Part of a small language model's weights.
Size: 14 layers, width 256, 8 heads of 32 (2 for keys and values), MLP 704 SwiGLU, vocabulary 2048.
Architecture: RMSNorm before each block, no biases in attention or MLP, untied embeddings.
Each number is 500 + 40 x the weight over its row's rms, rounded and kept within 0 to 999. Layers, rows and columns count from 0. Numbers have three digits each. The size before them is the row's rms in percent of the matrix's.

# gate: layer 6 MLP gate, 704x256, rms 0.0959, rows 96-126, columns 64-127
# up: layer 6 MLP up, 704x256, rms 0.0944, rows 96-126, columns 64-127
# down: layer 6 MLP down (transposed), 704x256, rms 0.0924, rows 96-126, columns 64-127
gate96 100:522439500503463550489523429480475529519496477554487512474551526569487475422486474439500470422514487499582532478502492493455573533531501601408494551528483468510509484537499476548444502412518487
up96 098:436539475498503407495559418516512537514576556503444555423569549473508562523453490501496562502543518540507459604558555420515422471507460446467553543501472531534462532486508490547490511501522497
down96 100:456553489496556558562508470529565482502480516520436545493499475487480530473456499576559493441462502528494464513521488483584482503503516435523529529414511524483542555515536500487512507496552465
gate97 100:459473490497462614500530477519399429497406492453458533518479479441487470501541479456542424542476506539470544468459503450448500496438397512582552478528428510398589568461502468528458498453550471
up97 104:444485465480545563471477555509535458502423449460514494606486519484492497480520543553476521559460474514493518522494536521487575479451481506479509486448446498598481462451519524502542421507492528
down97 102:432516473553538472497508516467565470443503476476453484517477497513533513513480521590462416476427499515505487451491560507597503522525497512517473452489456505517405540560491452574515452498521529
gate98 097:525514495474506469482500512495516423525449514408569560555480512521545488558485539623599543437597514551509500458483419566500480474394532502530523446387509503602442465492517517541488453484530533
up98 099:509570504444547551518552468490543519430517508483523453548520552453481476486474446507551445482439559511437512486481522387510521460521496523501455500505517506478470476498520506446520512478527540
down98 099:543546555523413536453544514454441462489490524503484527516508550454572561571494516491449438462472522565444535539557512500506518566495461546481542491465573508538503502487431514485524471526442447
gate99 098:542497511533456540472435450480510507574427483483467519558413520469484496514502560492496581565546549491431508489549484479552504471478561564510469498509522496521512487530501478453584486472531474
up99 099:459476547562473554463430548523556519495426496455511503467488481491505517485523536514557455559536565466414514448507508533495495498463481522506512504446432412449486492485426432427463513524501445
down99 101:542506499499567541501489465580565500501499477495512501459521504583514405501573483528508563545525503501514494543557535438515519453523481458467494471426464383544502556467469455525467496428518484
gate100 106:514569562472469519507499615425497485518507481502499539423501468504407504481530458489470546441553458445479469431501524519527513490469611523420486489517522498471570531578551535429566516568483542
up100 102:520529479529450529511460438489602534513507469538444521428475553487540516489512574343515534502451564501471512569446439539522454455491526540487455517491509544492509482519536452462488455483467527
down100 106:519515517437447519483511500395573528508438471458473499495516471502432464523474526468453462527502545528456515543512516490440565525558494556553464465446504444450504443509542496431562499559502525
gate101 101:500528588457493505522507460493519452448504383507527450525488485482498575509509573449507495530521468530456521469505465507477483510491522473492497511456456498534535508545503586473495454545572455
up101 099:494520570471506558551519483531514530489508549409452478507444456541516540487456529527480461509489513499579456501448524528495576550441504509526510438502488503478467498569496449601482561396491498
down101 101:597491500480480531550489487565476500509458488510449454496397410569475497552501466467484546531479535469498415485473469483581512505550534468518509550495489518430480492545512522495455567480423561
gate102 104:498418479481503411471516500482510509495427487464445481548432429479472523488607602458467520582504492533439528527518429515477485525473483499468534506497531463437459455461530558529446509485422574
up102 101:483481537505442474530473457465484498501537498477532485479521478511495477591514508524557553552500500458461519436540495478498538540595419535545513445498553467465474478455490536513552463487531453
down102 102:473529438600430510507509502499567484530422475517501490494444518479478547544531526514472487506508392522582517518557562543602444478452523555548467501468488479586464451532538597501471502533512536
gate103 098:405444454549487543462544536453452464547497475465532500533551528427458474478501509537553525507469490423497547551497530531555406454545515468485532521510446457478538466485474510487528578504492499
up103 103:484511527468518533515519511504446489539579536563461472481528497526495554473519446519439542550432466487526403451482538496518579478516474483426455522520493510504555447512500531410486517504429459
down103 100:455514476452508472525460478562511505396547529399494552521493480518520521453529505505504464471489434522604537476444586465481500579486506551561598450554526466510491523494546543526567505506498556
gate104 100:492465475445541438461517490439420484450549518438496527437492455509486532485486480524473464503507570503479451512571512527527462486525482483519477442434470494539528488410517506519487446551562488
up104 106:567591494559491493466477509504560496514442455526479464531486518524510520482511505468484457423513459585535603502423514492564515512500471517553515498435562491503476498462500489549470483488498460
down104 101:519560507568489497500524505531564525499486495455542530558527505496529475485515433517465420534529576532468526417483469449586558509496488488521576527428483567507536448493506452506539499463492443
gate105 099:539507462512548486470465529528475496475470463506486495561487515478478546547453517503491509524492466536498418492487501500516487464532452499496436513483541490499481484481559450553528517475540514
up105 106:530523496576551534521473543494540453533526505446418457493482482477485558533570547440538537447559480504510498553434500471411446460498501484512536444423492570543551554535494493477537493484432509
down105 107:520597522443485450510493495540590541526450499498487484497495452522489550549552475450559537500495488517498457533479472508494440522485525492500586478483435494509519549451490460562484488541506506
gate106 098:521529492459537455491530504578521511466517456482457471448480489423498440421579506552448448552523584530512538495505499531542541461531504517451508528486540563438512477558484490488498499544420520
up106 098:510503538485591480581566484498556508533460518460529421488468428476529556503522523480562509540509460435476540465546512494514559506537436502480508508456519446460481510536483461455507401509467580
down106 099:427528474557542521485489531578485548528564584484527494481504559525513519480464480445407473461526501457448510488468549510429452473569508516510515486497513519456459480534493566509506498455504499
gate107 110:468508486446591520546555509514520501512492516481533530434438514506460515492580561538484463466516545520489544478532515523508424571580488484517486539502524497402482467423397499471508457487536481
up107 110:449511494499479503501529545503524489494497510541506492562516522463527518501500434495475487522432514509504491501472502531509578442455455492527530471592423539483530525496569401588479504552439491
down107 103:477531489608471477500471459436482518499438474544478461503438468539476463512528472504472478477498458517555500503452526590662503501410533505530435512518458434438486489505488559490536412503523521
gate108 104:534498500450515470621565544477454512460569420489525517457446514418522466444560549532494497501585488499511535475461445548474482575448513432492534514459476487474446537586495452535539517485462535
up108 104:499419478498504470489508495514474521487451521470483471566467463500504510565492502525463558528544490482482498457569520489465524491583468536490446575504494425482523534560497508525462503427514538
down108 102:536524558445493451530521520563505485498512468472465561492530544524563460509533528528491497425546512577495467579469512534542486499471513544410495445437509483538527491538560465535460509475500512
gate109 105:527484516569570458553543508492504519582442422515549428487435484534555543557524541465573544529482489550522498509448498534514523525568550546530458487439482486479478528530547520535521576506473450
up109 102:464574456527461557500465530540499500534537461522448605450479531464489493494476552502521524511524470418412464428495520573525478538535517583500564512466541541549497505543504504555399549430503499
down109 104:470550539514518512499539470447531480470491469509547517462541505490406452510532507475519464488490549475414525511507461488499507588549476495511502565432471483504564513505535446567470467503541488
gate110 098:518490499527467517484457501494491512528496524528458470515538502570578457495501483518502493426536562511467517441487447533506502538515468541451481517492492475485481495510486462504569535488501473
up110 097:571529499461422470525478558501579509486520438484480478450494446529517503495492546516521493539596466468443564485501457472505490577522461415536497549455509490517502524538500446504467529595493529
down110 100:464444493579504529498557498479415477464515493449521553421394465492446432455524536445516462547482473552468460607525443556432457479479514555476508545528530508546409477510551484514470502470478456
gate111 105:479453524506502523446583529509536480517474469521513494434485440474611506483446493480465488438501481567418512497509547525475470444523526509462524520426538458506517461509476514434482539432592530
up111 102:516495490503481447491530472515498586521514472546429373606469527520538477453513459553558479539460498496551495491544507464477545516508396525479509453480432478465519445505493494527450431495483425
down111 097:552496475453438491520492494510557528469370517482525534450474534550498502592478530493433527517562493550527431481499506542586490484477521460482516511534481421500507455452457540479430531521454500
gate112 104:513466464495469485490510487554470537502570463551539483509548523520507503464444592520412538479466473434503517532545460533466499531484505504527489570521605478534546516596460556491507459453503479
up112 098:546539427444553513510522463485525498570510449537463520475491506551475535504494479532469362527465498511477495432523545545436551492548458516403519512532478451463528456458477491426492468470538460
down112 098:461486447533521571452554540585460551515551532470531451506533523489455466529469509516526509553522520529511455428514453502543522554456453494541435423535564602457521485501455438539449497457534501
gate113 109:508451537487473566512471540469510509515508516503482485469406486495432538494472518420541466545450465468474509517485474483550452534558476482449520584490498444394523463395452457518508468455398462
up113 106:547508458429512493471541539455528516547545458603514556489477512482568585503469474465465528475546487522468509478547492526437450463567586545528559508575480512465475497524396469499473487478511508
down113 106:548504487488503517548511529498445443491524562559442519428578504556468473480433481468433493469469480489469485545476492498433466577490482441522525488477486573518518534515542487591475484508467506
gate114 100:463449542513516490513470471513498379513476437535415462537435442506467421512515483458482464496476481565582463498490475552517500522515451506544510524521437477495514486523504511444499502532548428
up114 099:525485466476515487481470447541536536467490534521516406511505473535484530525490499500574520467397471484462585481515452480527573513473563538441429460555521439563527496472467469537515521538448455
down114 105:460466516477455460548485486523474510525477460507480441619522536506494451493490522433454464430438452527512491440467427422546492484512515461507498544482477572453521442536528441463568536489505472
gate115 099:510489605569488405525525450466450585539513491534494424550463478466485504547512461537549481554518558501484478517481531511470486546491485530480540556519513586392493487546498466545461556519523474
up115 095:551523429426527560491463509520455485490494504450545542442414548503460466512500459477486499446521480459502508412450494462479473498546499554533497516516498472486546501534562486540445504547521498
down115 095:472531454438465504554489488443482462506500492563490471509495480528490521468507486476519476515523463491448419524524547488539511535518529493471454563497522515503495466465509459469476483476458541
gate116 098:418587530409457498422448497487531474465573528517464520480497525469452484438440501409474445477481592458559527514546528484547528512535422514447480546471427471540539566474488429508471555443556499
up116 102:473519537549508577503453478506500479515449478489537562419597544454477500504509519462474481553497502498518467476462582436572564475480521539551469582518459561534572497475476511518428439506555549
down116 103:452517495540480548440507501532490525503496450445512517440511478519531497478550482479464491534472483489542488426465528471502492472413498496516477528559528534529491496586469471505518499490466522
gate117 098:544468487479490519522493507511470478520441525537526501499522548497444500518493466532541490492537482501584511512505477552504373524485516486433465495532382520480521505461536492531474500464525486
up117 100:488487435495576505501590507440508504607592486503540507502485461561484484500465495504460439475515445473514486538461474512469545478498527518565461547528581519559493577538479457529529481538445501
down117 098:565509513474469488484470549338481503479404443565476468532447543518393518479536515500543446503481471477513498489482521490537509459468489479465474460497507480485507478496466463483532424586418426
gate118 102:539503521491406510466473491468535573518515472487550543478485395490489510536517482436494461534484496511430514434492578529520360533552480467457518465477511529466583468485502488546544489530486536
up118 101:466545495542446495548549430518494533592468476493525448555496559474506458537498477497507477543480502505495392506513490541536571454458550522478469550500542475443501500481466502424468489524521528
down118 100:441537513507469567397572553407488538483583518512491501497459454506509524397484457467509516535450430517507552438427609521494519458521526548515509485519503497554474474515461526571509438529455494
gate119 102:509507451529461497508473475540439513447507550549500510480453534546468511504551504520462493483563595467496521475462488489493503566504496484504506524468522449467570523558487483503549529587429529
up119 097:482537531534497509536547484456487469521503487480472412476477481457534439559488473442500431522465545535524489559557506556590535501484483473439502448526418483530525495477480519442518466433553516
down119 100:473442525508466446501440453481477579497558547558503495562395539497547462451507503558439524431505505492536486518546460484468441541513495508515538510572470430546502485566500500474505534522439558
gate120 100:429475461418511557478511421506538530458499519478507490554478458486514473503502562549536484442490586494461592567489477575514491547540484556526486465465491533483518500458521514473482481437526580
up120 109:500456467467481478432485542506445491523528524505540489407467531503556566452465494501529550470517552579518490527460516527501547484502520441498561528474561535515513385607496456531472507482505450
down120 100:435475517526430473486524505465514541507486439550413430580567512496461418516508496470490487519504422504560522513492576412564469508492542575470506515533503473450527479567549462452506425518562472
gate121 095:449474487517440560476535481492511572492572517418534524488450508473450533428497615540538504551580528435486539537494573511506506472485450542458437487510507485524473515448588462499537582375547482
up121 091:394442496508556402468490519504474465450438486529527415496547473543469385477544505456501499487448456470483487493469446556541492472521496469448512509467512436535481518505440494484503549588520580
down121 094:463482535489549511473486520464470438484602471480487458450481538491516441569556477484420510463459486525518492389550501498577542547524531483479515535497495508367496537486479514510418481538497503
gate122 098:443475430503509579542507435463573523482455468462496509457531512524556437510494513510529511509492552493516536469495519558502527536583496456488451519498558508458489503451528575441558417513577567
up122 105:451567474469468493577492516530520507446494508391479506510493468515608491497547443466486538520442539506544501486516494512497503525554492477504535499526463494465517590383531562526518494484495530
down122 094:505567526548478565514518414512538479503524518529494554526471533462417499516512491505548545493446494477501543490529528512335526526462485510490484434469488508476469507474467504477521541529479502
gate123 097:495548526510429486511451494519495482545508559405513546476475458445447524493544456563477541531532555469498509557504536459449488496558512568535435491553506561504478529372523551517494554541452501
up123 102:525558462601468488551497477490472471449497496490511476552466472443481473422494509483453457511500463499504472496465494477515561518523506540471568519534510490463577492443531469509534466525533476
down123 103:544512499545489518443504509422397512578487492509512495579458480519517535470512467487508505528603532436537561493559419525512500496448446513573504527532491475525455517516523504467508510474468428
gate124 098:509462526508480527527527478494417476552519456508475501478544500487520526484529508551509502533501489538467518476487521516543574462447471546485425500527551497525447406492463583522488541418445534
up124 095:500564551511459509508474508437583525473468535478528549547511506524534531499583540459520516561443510465450477467469524489419482441543437456453575497535447537506538530476469491524483456537563426
down124 095:435499521495430478458489477479443549489476496532541485422536462474468462458529511441472458533489576540474436488436523509567475460495507479475532447561537535534518466491395517515537496530480443
gate125 105:467505472460498448441563494518603493544470497492455474463460477524494495475558511467469579489549525477495497519536458515560559440524560493495542444560453481416533567538523529515444437518477506
up125 104:538492491513490527460427484557527533573478531543429512488499527473476517593483545521450433524473488487460463508525505501461450466504467455452558549481485583485441477490533480470462508514563440
down125 101:496578452484511495493447540446443511526547463521498506525480472449461499478485498498515495569456515434446527536490502527524500600538476523473524514521508470571453516452470503511552479477477454
gate126 097:508435521564460483533546485507470545533470471503495452521542502454566518477508525449532503479565503469499545500552445490577533488461484478473406540500487499464514521513513499591515545460539553
up126 102:516492533465444572480469551499495445530505497513561474512484574492475576586454472527470526506548488583443578513465472464501555564527534500533479470455527526481497483515450510432513479444527496
down126 101:481514475491513463514470501496438487516540539510567528523477516515422546496475404464512487519546572548495527469473494490454488484451524483501473540513443555558488479473494466514446497475490498